{"bias": "all", "beta2": 0.98, "max_grad_norm": 0.5, "max_seq_len": 256, "dataset": "wikipedia_en"}
Each number is 128 + 32 x the weight over its row's rms, rounded and kept within 0 to 255. Layers, rows and columns count from 0. Numbers have three digits each. The size before them is the row's rms in percent of the matrix's.

# layer 7 MLP up, 768x192, rms 0.202, rows 298-334, columns 0-191
106:121060170156215104085150087166145117093179136098106079184132105162141102134142200133163194167125087072121088105080141154113141180152165167138116152081137191130139113145169131108173132132102113122146138123053152092131148145129145141103157048119138109087149149149100094133167140147144106102097157118076159162113097118113156141157121143139117092097090099083117113157103105165095111139112103109130138114085087084126136147150096128118050130094072102183079054145090141133147050109122135161112133177122167134128170049135116119150126150122190083136184114137109130106090103191096128124
128:120088122135127126126129178099130150132119117100122163066123142152162150138078089174125110185116123108170106140149163120126148152166156142142121128140125170161118098156134159135181098117176165151182077103126169130133142139193141190135140150175084111177141141185128128130113085142188182158103119180140145199117123152132174146131111178102156152148192125110154097187140126170125128153176066085173090091159157144108143135125187131123131187144125190109138112147100148156189155129145133191157147144201106142139191052100160145142156105121087199166080096120145140180127163138211166145
096:115132117102140152103096155150071123087180142067143123142108130118143117093124125128165152073095111172151147039166109125121134095163158201136186153104055130081101139099104143107142150140137077152119133148114120140147044094102135065106103156111109129138132150124126167110103120155124107154120157118120134166056151117155146086130136166051140064072102096134129132061150148157151101114102163161100133163092161177076099116072165176100102145156120099099033101088118178100120152129130106139081123135063106112167118108152175115123039135171094147149156125150098135190123154111087158124
099:135152136136121167126105149087156123173142155149140155159107117101173142136174154105107137190119161196114095113102104125118099162140051107143137106158114110143111120180166098143160130103143099118122148094149161083165128128160108130110109135121117097140140092101150132097137091201144091102074172134061083077103179065109121143103118148161174128162108096154082109121148065169175179161103144103115132130050062164154062091062137088103102090114104105140137095185113132142090159156112147083151166106146218088077106090102132103099098168163101125098192175099141130094181116133152078132
098:173087149085152095074096095131123148079137132066144132160109077110174144068159075145091111121096099199101100115108138129168130137179156189130196164152051126138149199143119093129140143159167070122183133147122159127149171106092113147090104143120086156127159137126195102122141121151202130142142158120132156138127114147166107110177128109125098156179143045165151075144093073117180162161125090190126139096090103153179146146085161148109115110095170162102082105116199103106130148115117095152118136111078085073088105142172081139111111111100075139131115135098123149092132146132089149142
099:126118099178128146129085102152141113052199145141064178167121112141165111205118145159140069131095135149120098131131153121178114105060081092120101088160116084125143120143159036167153134138151139128112092099150128133132146136089074124117099108155131069090182167081116110165163098144128166146112181088076080158131193114164131090126159083060127185103116087136103103123121102126115099163143157098121159111158098136151077077124163114093134100164143146084140109132141097130075087158138126137135141180139222078106164178143147123143163168129152138152149087149099078138108154123185162157
105:099146216190165101140123149165103127148070063109082179123111107169143125179145101133118104094067157087102109072125055134153142191183184144153120146141112107144140101126171124108075122161168161120074164163116123163140097095173180107076150160111134075121171116105118098102180157136145091169157141121124122127086145172102104118090092119092141057182146154132130128152118079114147125159133141141132097134119162139076175140098171141114096148130119092140113149093136134126171064133166134105181166119072110139094101147050127140145181149077148076121081093139100187161109170117128125093
106:186121104142106096203189134167097155126114100106143106153153095117173095111154122188140091140151146092149120089113086104089151145113102179111108164102068155125114114105168175138085108116100131126087172141158186162094127144129125129070156164102078097119130144100160173143080148125129090065100132088135149143102112174147089121160107106208192122192208124113176096150142126149039130106147120121089146144162092065124150085104125150106126148099093130097108139097139109126132087118187149151124137138141120130076108190155059178123123122156102111128129181125077089155159125104198187110
103:146114166159156135144166138089080186150114091124195178183126131115138114167120115052141075091107129114190152138147096178079069110098111110150121140145090110145162131154111171121140133105124124140122107170166136169145100129119068117058130071132098130101159084155131175138160053147143167140087106149105149089186159166110168135139086115158165110119128164208141152102092123141072124112175124118102137104159142147064104127095124141081114109069147107149136065106138049104158159125083097085146094186138090171137131112110126134152064117038146135182113161127117135088091115086119119122
093:122140144080078126135113127090120135110102129106111114148082167141159091132120138137145125155087172089086135135071165144121124183145096085136161116086138145167115119204136064107151136166174169196130060157172155151042121147123120131104116116170112182165188144080170121170157103161086116111132178111094103160123072129142113107117137093118169158110119122153138107124085145079145119090064173139131142102149110126099062109181121109132140117127103169098100099174172165108110155148153082034092170107144133125128095179150117214095095132155117089156061116146147069126101124090174156124
104:173106078116136164139090141117084152174138107078195147121140089103154096124142139124155087108124160134118077073087154162067128084162133132100151140136112098144145165136111122111097167138146103105187162104151161125058110115141141218109156145127135108081176065101121115054175100137101144103152128190108156129052130143190110113084195166140129179108204053108067120146108157086134159130142151154085086143112138102151120153092070122159115180196099141168083220139179129121162134143126115120108109158144135122067138157122100107147166154146100151106132130138122119130128113121087121145
099:209137122147149124102129149096128111060101057136150184139144123132182095204104051101150134167129118135164106089091135150120115129096128155131127134092131179156145152180097135152145056176104139107089122094123194125158086136105148105140133112076146143155146106127089093070160124093110143152137101136144092096165140113066117140104094183158162093090122128115138128130112076128148079083112134130139191110143087157141156090122128154121099125113159131156130168112198134132122151070096149136155141096182083172146035117197101150142088135093121165097086157163131090152198191184142145153
094:135123115110176026198076088135088117114112215095084172164177173089143130137111098133107089179125129166090126145114105047156150183139146119109137138129147123199158126089122072141132163142130141156132123096082148103147119156159179140162079080095144131080152123161133092205158144149106138173102096106164119101123105108149174139079125141119127110100115113131061101145057119095113143105123138122124154063124102102128107081166119092126086099159096095139165131132125175134123151076091116161101076108073124122138113120124100130059141140129078159150077179113091153174114122074147107080
099:141105157135158142168108154098169074132109172127107158201162152162108150124122164089109132093166147108116113173103163115119078133124123157064075140121163125105190146180117139167192118165132110167151055124103170129128140101151106157139117098064181105122213120161134098169097142119132128158137118161109143108159103145161092105135144148105125202136131089124122106140091116180139136193172056145117149111109099089119091154101184164078114138176153162075096140080123132090186141149143106139108104136130116157041114177165152098118052087128133096054130099091116164100130124070112161130
099:129163193087118106166077112116145101118168095139123140180130156102157184154137100159137086099136136146161098084165136153171111148143123141099117086103195127117123087163115078161196126120102124112140164119067083102137138149136129134149105117160160122144161085137104142127123073186181088098150174131137102148145154180094127129108021120172164140171168089140183122098179121180140184120129114121134142113118130132144059151179090181084099109141131137087131161063166089162102156117158089081108078122098106072148135128151109132037081097138112144141118127185081112109207127149120112137
103:110115183147165153134120206179130088112158141100129219151087147068104110116141143118105102112122151149076083123117115177144138132138154090152110107088139079110167112121135125125118110139177131119172095174066122208134186130122108103067113135167089096103149116098139110113098134092177178059162094137183135069170090114131134098151159074101186134156145168169105114084141172087112106146147091129140143088096071173189109150106148090109086102094164106123182121103105128151155109146124141091073100116065160170128088114141086120131125119144137168073125151148084128113054092078124111138
106:216095134127159131102134116150178152158155166137116124118178101179118117161128094037177116100148161157136085092105060140172140140123113101095125168097115122103139103125139159173096148110189173143127120184155130189050168066161069170154123095162143081113120087114078144146122123142052149161136066076104156154128147055084193124126134119113136143125149163143106073160142164097157125131100165132191133059093085135111127130125146122085168118188129115136127162157147125142189110142138157078161128158133119173083160100101160142145117136141149087138128119092134097151096171113145163164
096:087109099161115143122140136136085168149159134119143177055132117178115131134124157153146179123178148165078156179083111091166097108112180158163129151117173093133159122169094111107089075130154195134141073103117123189212151078135111151085072078179173156094097094114183129120124180182060066152102074104188139141143127128077107103163183138141145128162121153142110107160125085106135135140121093160139157141180122182103078150141094085162090161132171136147151126114151105166165146158105089106103116140050097110097115181153120108084098113101144092074150129133158100117133140116103153113
103:118168134161098103115095100112163159116090147127068152152084077159086131150130075155167109097130151155059127068166199176167139121158159196159153105182097155118177117081077182169128125115089116109154108116118172121097113136112125213184136137087106149140110056110127115152097147135101121111165175095170154156119181102167078126124109128119130070114131112076164127125151129149094152144108138068167154080129114164135128098159094108164132125095134117096123155128127119180133146153183105088119135148093163061171156080136174161134096108093177110136108116140137158104198203124129063104
098:163127104174130124121122132162176095090117177154150144128156185104128084126137124147130141129116089119145079130198144197124170152187176200150124176106185127120112114146116148131117101139097167186117097080135098124164125119175123116117171151090165079189062134120137137163120172151202114106114103174126086157115101092126206077100151104109101104151115168106204105132099110146081140127112109153163150090156070122104084170148126076094154116087133055126147154151138152158137052166130121199149120158174093190136152105125152135164115124130084122065105148177102106116134153130127157165
102:191092123139156172136108099169191141099165159178145090080071146157199202097148178149091142133105141113117141126150145152140104118130146127143162119201109129181117131138126095136108140139173104124142235161140180167142148191120158168157180119112161141075118084145142139139127155152176169136130110090118064120106145075072089170097136134188120162106091157105158092109073097104144153181114112135165109128113142115119149155146158167113162164114151163122154102133098150144103143110094123104139144176134090135117093131097099124098171088072155037106133122135142135158075193103199117153
104:126146105096072035133119180110136127116138137093115144195107142131104152158126094151058172099147194159129074149100153090157127105126117112138123161185145152201130143117175091090144126150092129135134171164172110185119071152143182114113123138148139108162085099149095107147087137123094158112115098160135078127172094112074129113177187132119113159137147112128095142170169087134105192104161129163144135052126096148172137126164123121114147099133091154135116196164109127097119107154171063149051140161154116073153120090154061082077177104137136169169135128111110110187133187165134110110
090:125096095160056110106111173123091133144111129188060108128119142144104085143062099123112140106106167134165164167099182109156121111144045079064170058115143135151147091110113099111168102062095117095101151107107183128145125175152206114146129119158149074154099140182123145182105125119104127160131133089120152116128111132091169091103122135126095174093143137112126164154142113151126124143127088166147099076154104164094099129069081135139208242161106121135120161168136152078137139130121121162129144137138106092133176081095064152147092143134108090126086163188089167143155125155151125169
100:181101132171061156113153175150135104130125102151082145083068145155154141139162117064080102131113119119086114182133103135126145152183130109071150141148171128111120159138153155140118132152138078092082138133179108128119148119106159172121115112165046106142127128107120139108057105120147085081105089144099121136133106104181076162065136134149135140092081152135160190148152075073151129102129153065138118113092162147090136123180151113143138167138105148062158159117098192080160132086092117146086116181106030156169134167199124124100121133155138142109112130181106068098092066152163139098
103:187121127182186124140093143121126089113135110196162066166071148086113123140121082163107120202082113117097187086143134121146078124133159113200131126135148133154230138072150094121095145106124177098086109175076110191174173177162139137081146154102130130110094121151089127105080181089145091118135171107131147118139135139090135132121110058122090145146143086144120133132150128113122069123101108180122085183178192072075146134095131104123144069169109098127155177131151118125055140165123136171144154102082127144093151083119116104169160084093162144114136143114113110124114171118145130149
101:202140173137104157135113102125123102171175132087098125145177125125126145137118119131126134143151133110084120115151158068126179143180168128136081201094129151117125054078135094126145097147107111142150106124110123070127133107131132127194215128125118149141138126151127041105143149154088117132156186160125147132176109177123165157090070103139144165115189129132140146109139177091120111194144166098122153144104179126114105082161084136074056133199100070140198112091119129102073121113065133115087106188170127130146187113147143193157104121189114137106164074117112139159108151096152153108
107:163143129070195126167127098144152142092125092125166136144100168139093161114189128083080095155133099167166111187108149094137146138128153117146059159145066165135174166112112148133105095176114134112160127137102119163231158143083086132134129134076121150134127087101157173078104157188151121160114070097114162111140095101105132112187098168058180163103139147157119099090127121191136124152147145125128111099106186080106128153087139133106140118100150078146166160160165115109141121150074120110068170099099073140138203118146109135084043112167086107165118152095138129148088109095094095151
095:112080186159148080108161176091096162166170103126114140137133103081117170140204142144120119112140147173138106104111131151131177168127137138085113140140108178173076099144136113124106171179132117119152097117125151108184106148168100088139133142119174111133153156211143135129085180113081151170187149126157128131103144146117117138143117100118131126063146127167103162119105103102113164134036126079143133078087142093093102153047089139111139131162154159117090093085117054103178098142160127103114184149119201104193075110094166094129121088193083075138085126080124156160111137152118081105
101:127110160107078087140142141080160155132149091089166186161152179137138200082135110116103082108158172155125121079131120150164129129141191207102168149158160144147119077063124128124064110095176137101137074136146146155130111131117096174164163107110144137079197114133121135188142124129128063176181175182170135133137153111067103128101113151157152090136081178150125074116171150207148114173143125113128133097104119092112169084127156138135064076104113138121131174080107118147149114114119109162140111136111186173161163131155150101106091129091147177114127061179173153135175111100122138167
095:069113077175131152155133097101106126118077116117157133176114147199092137121147119129167139066136137081129087098116124134153131112113104084101165180086122088152101113110078116147148135102105072123158113115088113117108203137140085114128172066165182114110163140113097128162196142138040189109107125153147135128137117187151165183081166155095108127114159123175090127131096124129058114142155142096093112167092162126071137183136136132181160127076136132085190137180156146089135111104137143130166080139187107105086157142136089148129191117068135107117109138162106096151224134112096154118
103:115131131122167166091139143098155108093100094119089139145073123176093124069130114105130095153112099113125088121118125153196137184107100134130181172160200128189101126151140163103193145059155130179171189139134112122154156149168108153099114086158067145146175057113155179158075129171136161102135154145054164174110156129151116136104136121162132157121174117149116139148117174104140118155101046138094095097135175149161128065142160145129112095050083139106103163100104108095159102089086162155079105071094079147090116135134111137143056141161159140149156094131128163128123095169167130136
100:108149131134121151085149110150127125159116082134141186136104133151138095086163124139096118126177104166137133140076130181128123179144131141135180121107126171119126105127135113129149168146183060098088111100118110123112101150139123155174127139082152124111125123075155080120124147122127110109128110151119085064211096171129085165095100088146157123015189133110169141111169133121109097154079156095100107147175138154074145097139187123131102132057073099079069157160124137101183179143077171159085170157130083155167164121210117149152162105140138143124102151160086105121158075181086138063
091:130185095145155110116174106123090133166082085171164166159111085118153107138116105097084167150139141091128090142125126147119091098131172133087158068149161116151127078200146170071154114134127118091185192160096199145094093180113107152132156181187174086131162128153094117060153173060070087100095136101116117161053111143163101088163134162140094150152117157100108087117093118126109156147183141126143106080145102141084092072147127139101124089198214133085109118112106151165138130106169132117165104094125125106115165107096130095135114146149149158095126182119107123090083100111128163105
101:165149073152125090164135142144215088160167082177104147148098142176161114139099156067122102152083117109122168161148140123157122146135207070137099167164070185119109158142094085156099105175103160077145135098075113142104176126188161171086106121127174093092145123136134109150192174153128126110107167114101109189084137159145131147122168124089095157096112111053123050087117154129078107141111147169156141148150150102121161102047150108096157126084162089128173171123102138121092122145113136150129132116130051114169122151122154124169112100137125144149088131116069104107092075118156171092
102:052160103173181129186151142089124088139178181122139089064049121139146127133165131176112144153092103123169109145128157143174145129109125102134088092141078125148156115057144175102176169162150123179086157124113167121159173085088154092180143180094164152136126069162059152082113112127115128075061111092127156168151158137100089154173115138153132140122166171127106099118099125103152135143063085073144112088163151092116165103131082156132072140118110123069133117095120129118114107080136101093087165093078148103138120157159106153108107159114136170118181063185143094148148139106166113122
094:079158161102109091116127079100131147099163108155103089184121103100070096149138121075172115086162124170127134089097106173181133128099112110144092091102111161111169155144145167086151185065129077088045099140105081108127112121135170164097144043133138060136153135171138138088126150130091065189100145105122129023104185167174107077119175130161133111149121105131108098113049101058082120117122135134170187132169132132120112168132122161144104153110089160076076154139132151131084107100145086144127158122143087138166125136116104117082129166125148126124130127148105113098147153106154186147
101:131107154138164155147074095174171131119179115176106127080141119126123182180162136132101129184064126125148097180164116122101155106160185133060102138062109133133168155122116159121086109102196108163152153185098175165130137109114158148175131172086110099112100155087098135209125127139112157162167091120189062087047042076064099126154155090113155176121101188143126115131114101170087126118120124104088121091146185126150085079078105180097128152105152071145125119122131122127165106158122149146121113115110098166132185120108146092133099125177110097133115141157101118107127087165114144125
# layer 7 MLP down (transposed), 768x192, rms 0.214, rows 298-333, columns 0-191
107:147144132138121153153138129161154107137147122158183081096196128145146162123106128109151149184070075126077075104098160154121158117109149160089139120117151167127109164152134168145104110121102134183093099133107105193142118139156101084106136164131143167098151119107160079162092174154179099146095113141158138076122091206117124087087112104142169065105148083088137081143140110173100143189145102012098114087118132127086122122159113114180132102158156136132104092109054134148091103163102136113101103178158154104100141185103175093129150187168129062154166172114121201171104135137135084125
147:115106093075106102146129130085118122132135142102078131126119123144140139088116158155149089127152133076156103132159161129134130140175126133117131056146041123128125144112070152088180153089118157108150105091116124147139187120189108168203181134205131110149193151128128148116191133129210157080203131162074117137092140126078145136119145139105144111182112145094115173194159127111186121090135081137090106096174128117130105134123179149160166146091103129085114103104107150105163117182106136108129117120130025121153190119104144097131100132142106163123120096094036143122044116114144141145
096:136106147101116110100146080103063134164104050114148167079112097162138195064104163158164185177155137176131149138184119141127131106102168143135135120139130170140154105147126192165103102148109082142112135121137152132142100112096136078136120114181063132125125081087122195152124143120123089076088168167141089141143121147129154090112149152125138112162064108150118104110121141154119112147162182061108129183155125192124137148097128180139057117184097158187207097159121169134156097148108151150139094111141091103115118111184135139052115194145164167159150102156096085162161151140136164067
098:098181162068095100150149124063107128111101109108066127141074088161096118094085168128118143117132125099109095072099145071120148109171121139145092107082147164224139135175142050105125124195167146113121111083086122125104174146163142132195103107160131141133086138081143144127161153171105078181136064131123109094133121106113148113162178091127128133184172160120179168101099130120052133128113183096164158117121143104066107122164137161157133132123067113147079069178113162083165145149101119149101105119168088148073136162166130097127113122184144184133124160119135114130079107140099087146
097:152124163127121142085138100149145145140078117120109119168147227097107138161121144105085137159157145139168120112095141092094081143129161093083095075151110149089100147125123095177135082124103132088189113157157156126141155166100114073189116143185173119109118092127132102154170077149079148113176100106095159097087134062116071117096153141120115136165109119126133101140118122137162076133090106083077148159141083134121182113096145171108118092191111138090157157093140171183092165193100109096201125157168153139143185098072150102152084150082090123148153172094121087045151096139088160137
101:101090143160075117124135109103102100151104136145123109114143096116100109172145102177154118148139137118170059062121144083086160118207155114168162128176141147120104122110107178110141140094085155118072117175136149174126139125096166148084121155169175154168153159176108146139143212092157137086163161154124124138104159168116133203107113137073109112135180131154111084202155142144055123106161134116164135149091155142169136147129166129154122088118149112143093093165109062180133125158105179129071148110116108149166125044182164102130102118185183145155126143175128192161125154102100188096
109:208104107086090130087217144121155154144128141210141123168172129074164078110089124137147107156094128164109111185127108147134141133112124078127115101110141103155080118184119151152084149166161091096161131112114234112113145099124115122149102076146106162126093096150145081111186131085072122103111184089100187108128102169116119148118110110159123149122115070157129196118083215175104109122099150138127206134156105111151136104157128119155158167132127136111148124116105100171119099150136075208097139133125121117196148086190073142141085122141129169138142151154107092085146113141132094124
104:142075136131096160172136171143151137121166133129125138171131118127099115116181136140090155151106151138102127103056098140113124135171129133077214119090175113115097120145063133127131111151185163135157159144154203089152114125099131117114125126166172166081236097176129131148138086160128137092087138150146140154101056144144125193089162098172096126084158178088132163153130125107103110121125070120115131180131152093114102071110086131111176186120125078129088122132099140123106116061102125069114146151094112193040124158107119177101068120164152162154157061141100122094154127098154112137
111:166145180111143149174195098089098114075156058082158080111120110077150089115105137103151181084162147109095133141074129144106096109090112111123129124150116138124125148120085139154152150139090127124133086177114134120092125175144154057126093094108105059117153106081144157162089090147076121106133138087104202130120082126090138120162080126188124098163118130151163129104148137146155128079116107080126083133159178198123115199127079167104084077128103115109115138159054077163193129129105136243160124120160135141128119067113120147113133127085152135154088130153164162119129097129128181158
096:098079125139158140166125090144182162146129121131082086091043130101113125130090099191089126078079101159105106110141127145122113136058068073057141105144133157132199104090140122113106130173148150102148118124152103124147141155064111080111163105099142172125124169157112158086163138154090101160127067150131091072144106146130063175178140113138074111088154115125122127111126095191105129124115120142148143137069098169086099090132169093101105135181155151106173149155129072195178183093131148188076138134140172110084149128098113171067099140143136094122193174111136154144160138122130160125
102:135131170150122103128117119185125168117125128122137105089132084112152166082198147140101168119091126090169037112121130146139184089193202116124132124140158100093206122120122134138155120050134195066091106183123081117152133137085115120091119104157132101139158109080133117217122158152139128156154141144138185187134113082116093176097097179119152104117143159078200137178090128126070116079146131153102118086123120091105135142108123128102098124101161108127158115184074098108099093116100120130153159174135160152109161216114126096143120103140203115114066127135124112162140121149093092151
105:134154145133070134084094125158139049033152188117109190123131128169123136104131125117150117087115126136169139125095097151102133045108085125107150138098165148131136096127156120108115120117134128159195098054121173108059159091126146137167144177113151141110122129121110191131152094177105171064154162176201126130083166149167119103114178137175139041100097125146147103102115157114124129105164091134120171181068080138162113088148133156127136102163117053186167147103144130084148156130094129115078152147154176108184102106104149087118129122125146129133088150112127152157107155105136048102
088:126081104085109223071112184195122128132070128086190077143161183156137130104112112131122131117130095181101145107107167161129209105149112101081185131140140219116106108099140144136111115163129066120079165122138145166134095200147158134137142123145174064133116086172141121103161092122155124061108133165115120136178089137141157138162138164158114125192089140099149085104119122126135110113091133144142143145109103073109127148080061095161093148095094116157152142128143121156140138173116161114100140149119069151155150138157125163158098155175146165146108141144177066141108057124200160136
092:109133150156163186163136181114078184127142130164113099090106143156115106110188137151171152100066150168137178148098114098102099131143089145109118164119149158147125138124159148116154105097091164121210143112072094100094078119079136145059102138117153164133106120134108159143080113098169152149115126147152155079131139121127132077131110116134093084138130127113088059160082151184102146167169147137183122114082138086063164100115135133168172047181127100132120169125195122210100113125121140178111131190139164142149149141156092097165156099138087183151146105101170083133170081097120069171
097:150120109105116087104136193190084104140161100166095169205160168117187143063038146095150138126129154118134119106078146086064129096152141109113165136119126112114165103135140150110059174062120138167165088124156120087143157104113124121129139074129094125160109121090080117079116121144162168200148144115105152158139132157078124177177168115121113154136127136077128227123164154161104138168171123128103148133138111163151098128071110053161119125040132129110118147142160111141086106109128083157085131150111154114142133111140120144116145150119099134130207136133094121096156210180171120115
109:151148142152092139131092113090118077124091184109151123126139085104106115122155183158164116126119110149212163151089100107157127129143101111164131141139091176111095151106171124076148119101128137157100114126118118090153099042158153104113166090139147133107100192094086104120108136155148134211093165121119059152087136110089154089106135148113104073092124149124141110165114144165156151125088144143137159087138090131165159115087128076157137172119107157136103130182179117032127157042107152146119075213094126141164115066127106150148113178090025169149168096130131135139130088121169149138
115:169141085105131146166122113121159099178146142076102102137125125095125100132088031127129085096095099155115174108130106174149072084096133067116124162159057123112145111146123131157121147102168139077096110132127172163086211113116143131104140105143152041117096066145109164113109146126090095176119077079092122131116113044065126146128127148115179119164178191192139156141127119096116124129138129140153172083148084125185108142123097145032168091160134126147103110085157117130151081176133161089125119144123110149148104109110170133153125147147159074135073094145116124109054131148180111117
082:211112107098164129135098167151158129111033124152088112206126219095150155096120144077170147156118104115156097168202090134113109158144177109106173094101162124129101139159108168175075165127131112129127173097144114094062084126159122176182151182054099125164129128116148098178082130165165138125144134093117192139091166162134174168132123182124143160151135124083105122090093176158135126145202129124124144168103137100163143114100153132101155119146108145105163147168122129089107138131172156159143171099155164101161166094101205122129120122142133184151117139097113094116173106108095101140
097:089121137100180123122102142141153115137166113159135140124209119105134136115101172104180095133126057148092142126144082142158124117093154079117154152097140097106126161132131128141149122140102109152122142117149142176121145088141122101182150111149136109141120121138106113020148143078145201049128129084126110106065145184192118118097138161134152131111157153122159119131187104116157213130164137144107184156176120132163108144156120130129090134120165121121129144140115114094106094143159164194087172073098065161160124204187160073057079113167108105149125144123166053125147213146113159149
099:112165108143089076063112138113106145127093143181121138182115087167118106128162133126144196131137131083117109155173102115058153124198125202174090116124185139108081127072121106152073136122061076137087113091187141096083081102127070113097101150210176094161151095109150123142162126144093132137113144103121177106120151093148166138130112176134099169081129112113130131179151115125119146143153114094184135088193055158106171088116115149140108136095089188191130162123151093128116103053113110098082127145161151150084121176104129132112157183186112130160127126155122137145157128132136130084
092:042100153220116125116116105171129133156170078135141149119117089116112148125151100080090152091144108139141140110118192150085164139146117167146154163101132085128117122095068172088098111132115092134095139117129132189096100113136118076135051099174077079118167120108099146105080081161128139147073159107151093096116102154143113179183118112097088164130062142143103082130112130185127145071116131112158093061099132119136162204123156111146129121120121153098078124142105145179114184083129094126159160133141154078112120132141132072167120142194081175079103160160153133095134061110115170073
102:126162145201128120105079111155167153133170189145118083124103158086136144126107143143096131112128063142150120174107122114147121125137116114170192133130188138102132132098057156100179097151101181126150058155213200110094151156175166139171111131112111170086120115121148114124133174139067099125147117127149112063118133161159169132144096129117103073176170161089143113124079161113178076157128085096122113096124093154152153164063144149068124091135119141183162187183128097129117176138180154165153109157084139160136119105084130103167132152193149168116079118092166148120087151118123172164
099:154129107158131200168098119146119143136121115148143180132082142097184130092102147147126146070184137120110147115138099124167102111140117077145123107158122173145107108122172106121197180065123081117166125104119137120131184074163110093144139128158151109151138099096081138096113132105164081126164133138150143083039146110192151210104172204121135072109097180116138176113146125148104104191167089125118139102135180164089109147110118087037116127128099131120128124092108109143121101051117117132124053158096117179096115195159095132123118160170101157111180173093147131130094108138089111075
106:140151077120108126136109100094100144123095102157076074113136102128041132124146118156140162138150045082141137080179125105158134102115133099106122114136098113165168137122147147130130136097107129081115164163144093156074101100075103152161146129136115108109101113158111169180080147105116154162143115043142171111155128119074142107160166087168144152081142073125162143145126115147144112151149129121178085098141058143145156166131127080112115197168146163145056165099084059058175080142077085198143129151138115161119108147127163184115134085192133095159161131089124109166118079115200140136
102:127087106110125144114166126129124159145112101111132180069140098168135115098126128198153139188095174139140083046170119091130147083134117124098227069102125130158168178097112129140162182168120079134101159109146108124151073114114113102082129156096153148097111178142127130106140097176134142108070212179217169123162168175136136102153118122158110141120110134168185097131127089208112178169138109052117135125114120170078135149124161163084132102117130143144133140123133045094094120154154131149138158093103120094118075098088166218144140149150154113160137149120133135128161149122110122124
100:118216132069046144134168175123097164169158150113075096124141164112137094128116154084157120181130101151060124128148174103092134151138128114158116161115118171134158132117109139098154181138100136081131109193134162097142091089081169156118152121176156168144128123082111135120124178117129126178074151033116145118083116122115111143125058112081113080097120125116132126088106106138111118059064082157118154129112108128145179096177093172101115128149160117172160162135129153076084145149156137098143144090174159092146115114089089088135144057087097133152092127158221084134096133132088126143
110:179131148137112040085142159132110107153107125143125040109074127087107120154123182176158121121157077149114041160108137100149140162101096152080117145151139141166118124096165168091155140110080135126085154167200154179117186143146130106086153150215090142081146116099113149127179127170130167127102108181156142131074121100136131102107122125101147156097147120166083112151156132146159122156144129117109079161172133143171142114084135134139124121151133109101156176080178139111114140117082099183104088115106138172122150165033140178090149115152150128093209203126094113148114111188120110145
103:120172101073057117130136110139098133186085091138140114134125072140136143167140148100123168129153156146165093082176195111158105092110092157174109102080110173169047219101122097143152176063115158132125134150137175118115107127126170164140155174096100120066115116152143099103087125191081129162129108113139109120150136136107130114122148191153090166163100079133114164124091109126136111125127138128135144154076129128099146111126098155151137156117099177174112135124155057157115145057157145101142119050114151100096151129141125174074163079078143187116131094062082173134104158134160181183
091:124150164152140183166144206161097105120068182188071151148104119116149124124154141061166168167174138209115134106068111085098132115160124070173104116071132110099127144174112189142155098058143100163177154101136138157106119187133171153123151130169111155092057145126093157105101113077112161103093089093143133080137164196155160134150121142176140156108146054138156166149147105114162115090101105105104120097129134141138081129117152124136087120151158145114130097149132100102139169147149131099079135105129121055054095144113150145129117108120130133160110194110195147170109166096137159095
103:105141200099132110170123132089147137104144171137102101114148111090142126107116139096065154159120108146184081177088178134151187110142111215168071072192143115159085107141143146128145103118105196120078131105110120131132180206096144123198066116146121098114170107135146116122102083109151136222139131142122049095077124126106087189158100090139150120181132108112140116119104144127166159133124127065148116118118173202151089077091111110090114154112128103162107085099102131162155099176109150165155137119105139123118118130120163065108137170106130159172135119125114101094102101100185083099
090:161158169149083127048141130143134176108187131112139182145125100119187175198175085150159117078129148125112157156163082085102117134115102093151156158175074100116125100143102162134110140100104163135121090119154102163133122161073105107137167150123144148140146161152117113139182103116113106127089110114204084129148090136102133127177137129173078096134027132132086068096152173088103168148065191185116110146131053106142096165197106146149118103143160132152123128162129138161096149201053084150145130131123134059102143091086126113085146143148118108144124134103097160142125150130086169145
103:147134138144157151135206179120073187166130090153061074138146152160102115145101125088128109123188128168070175135078174164142145116105106068164139131121084128085122131128213126153104113146109189141126099136142143135145167155127123160194091075129109176149147082134085129106160124123097177136113139094183125113086098184106122169111133116099134133120044144162126151082191146073118098058150163079172119124145140118160139133179129140128140148170123169179211129124168090147174086151134141112102104095150125111181138109135071126122150151183077146133060142132140159148102139162118150124
091:131126083188143123113108150163123153065174118057140106098126040096088075179188139122160136149180117162148130106140142101136080151128055099101064120142182169081156119130118073103179129111112121171169128085091150100158088103142132123143191108122130091141104154115137084084143093171069098116112157140141105125123070115119119101097096167119147143115184106111137151097122195154092107127085136119107140164141102112134150138061068097169128142147125141122135151117148196123063113098145166162094137158104127163134144190117183107171133178167170171126156135079115194135150119099080166134
098:155140105106110117162122123104135090109107157085136111169101118112118141170123201156105108172137171181162089143149136142137122123124065197118046127134180124121138101135084142098090068110137139156165215128106062153125116139124052123113077111132098198137090115115103097153152140124083154048155147140123211121145129089138167140189135104125058113194158157133081109102121115170127197118184178147097090161145172174111119159129088178148109166144157087127105109142143130063145137079138134148097140137125141128104132145148132090100104139079102090082114075082151110161160109140107104125
107:100129119084139156120163118178150166103198127107086111113089106090152127141135124097150095113072125081150138158169181086121135075171080119154079111118168183110130142135165140141106156116091092093131093157148172148155138116125133141191139098145150129162164182189131129124124091090143182129106121069121106067147147090082167111136083116170128153112142171136159131108138041143135070144115105140084125111130071195090152099156121051103128101164120104103171147098193130140116068157141113124174146108187166137149168130186074173138134192100137140109139084141169124079090080154155133078
097:162144164126127172169076160117172113107210166104084085075123133157103160138100119129126142157126141101163130111072151141058077151159138143058125111150063118142135086114119127089109122179116157124148138095157114120107097142126119124114132102148113127095158122120183090134144069123165113090147093137122113142175127182084161161197176132117122135159125158117167193094126074095056114176137124203037090099135157110131079071142125114098153160126144106111082129127112162116171119121150168145118140122072096163142195127077142170146051127189149143128149079143142139192146114112084103111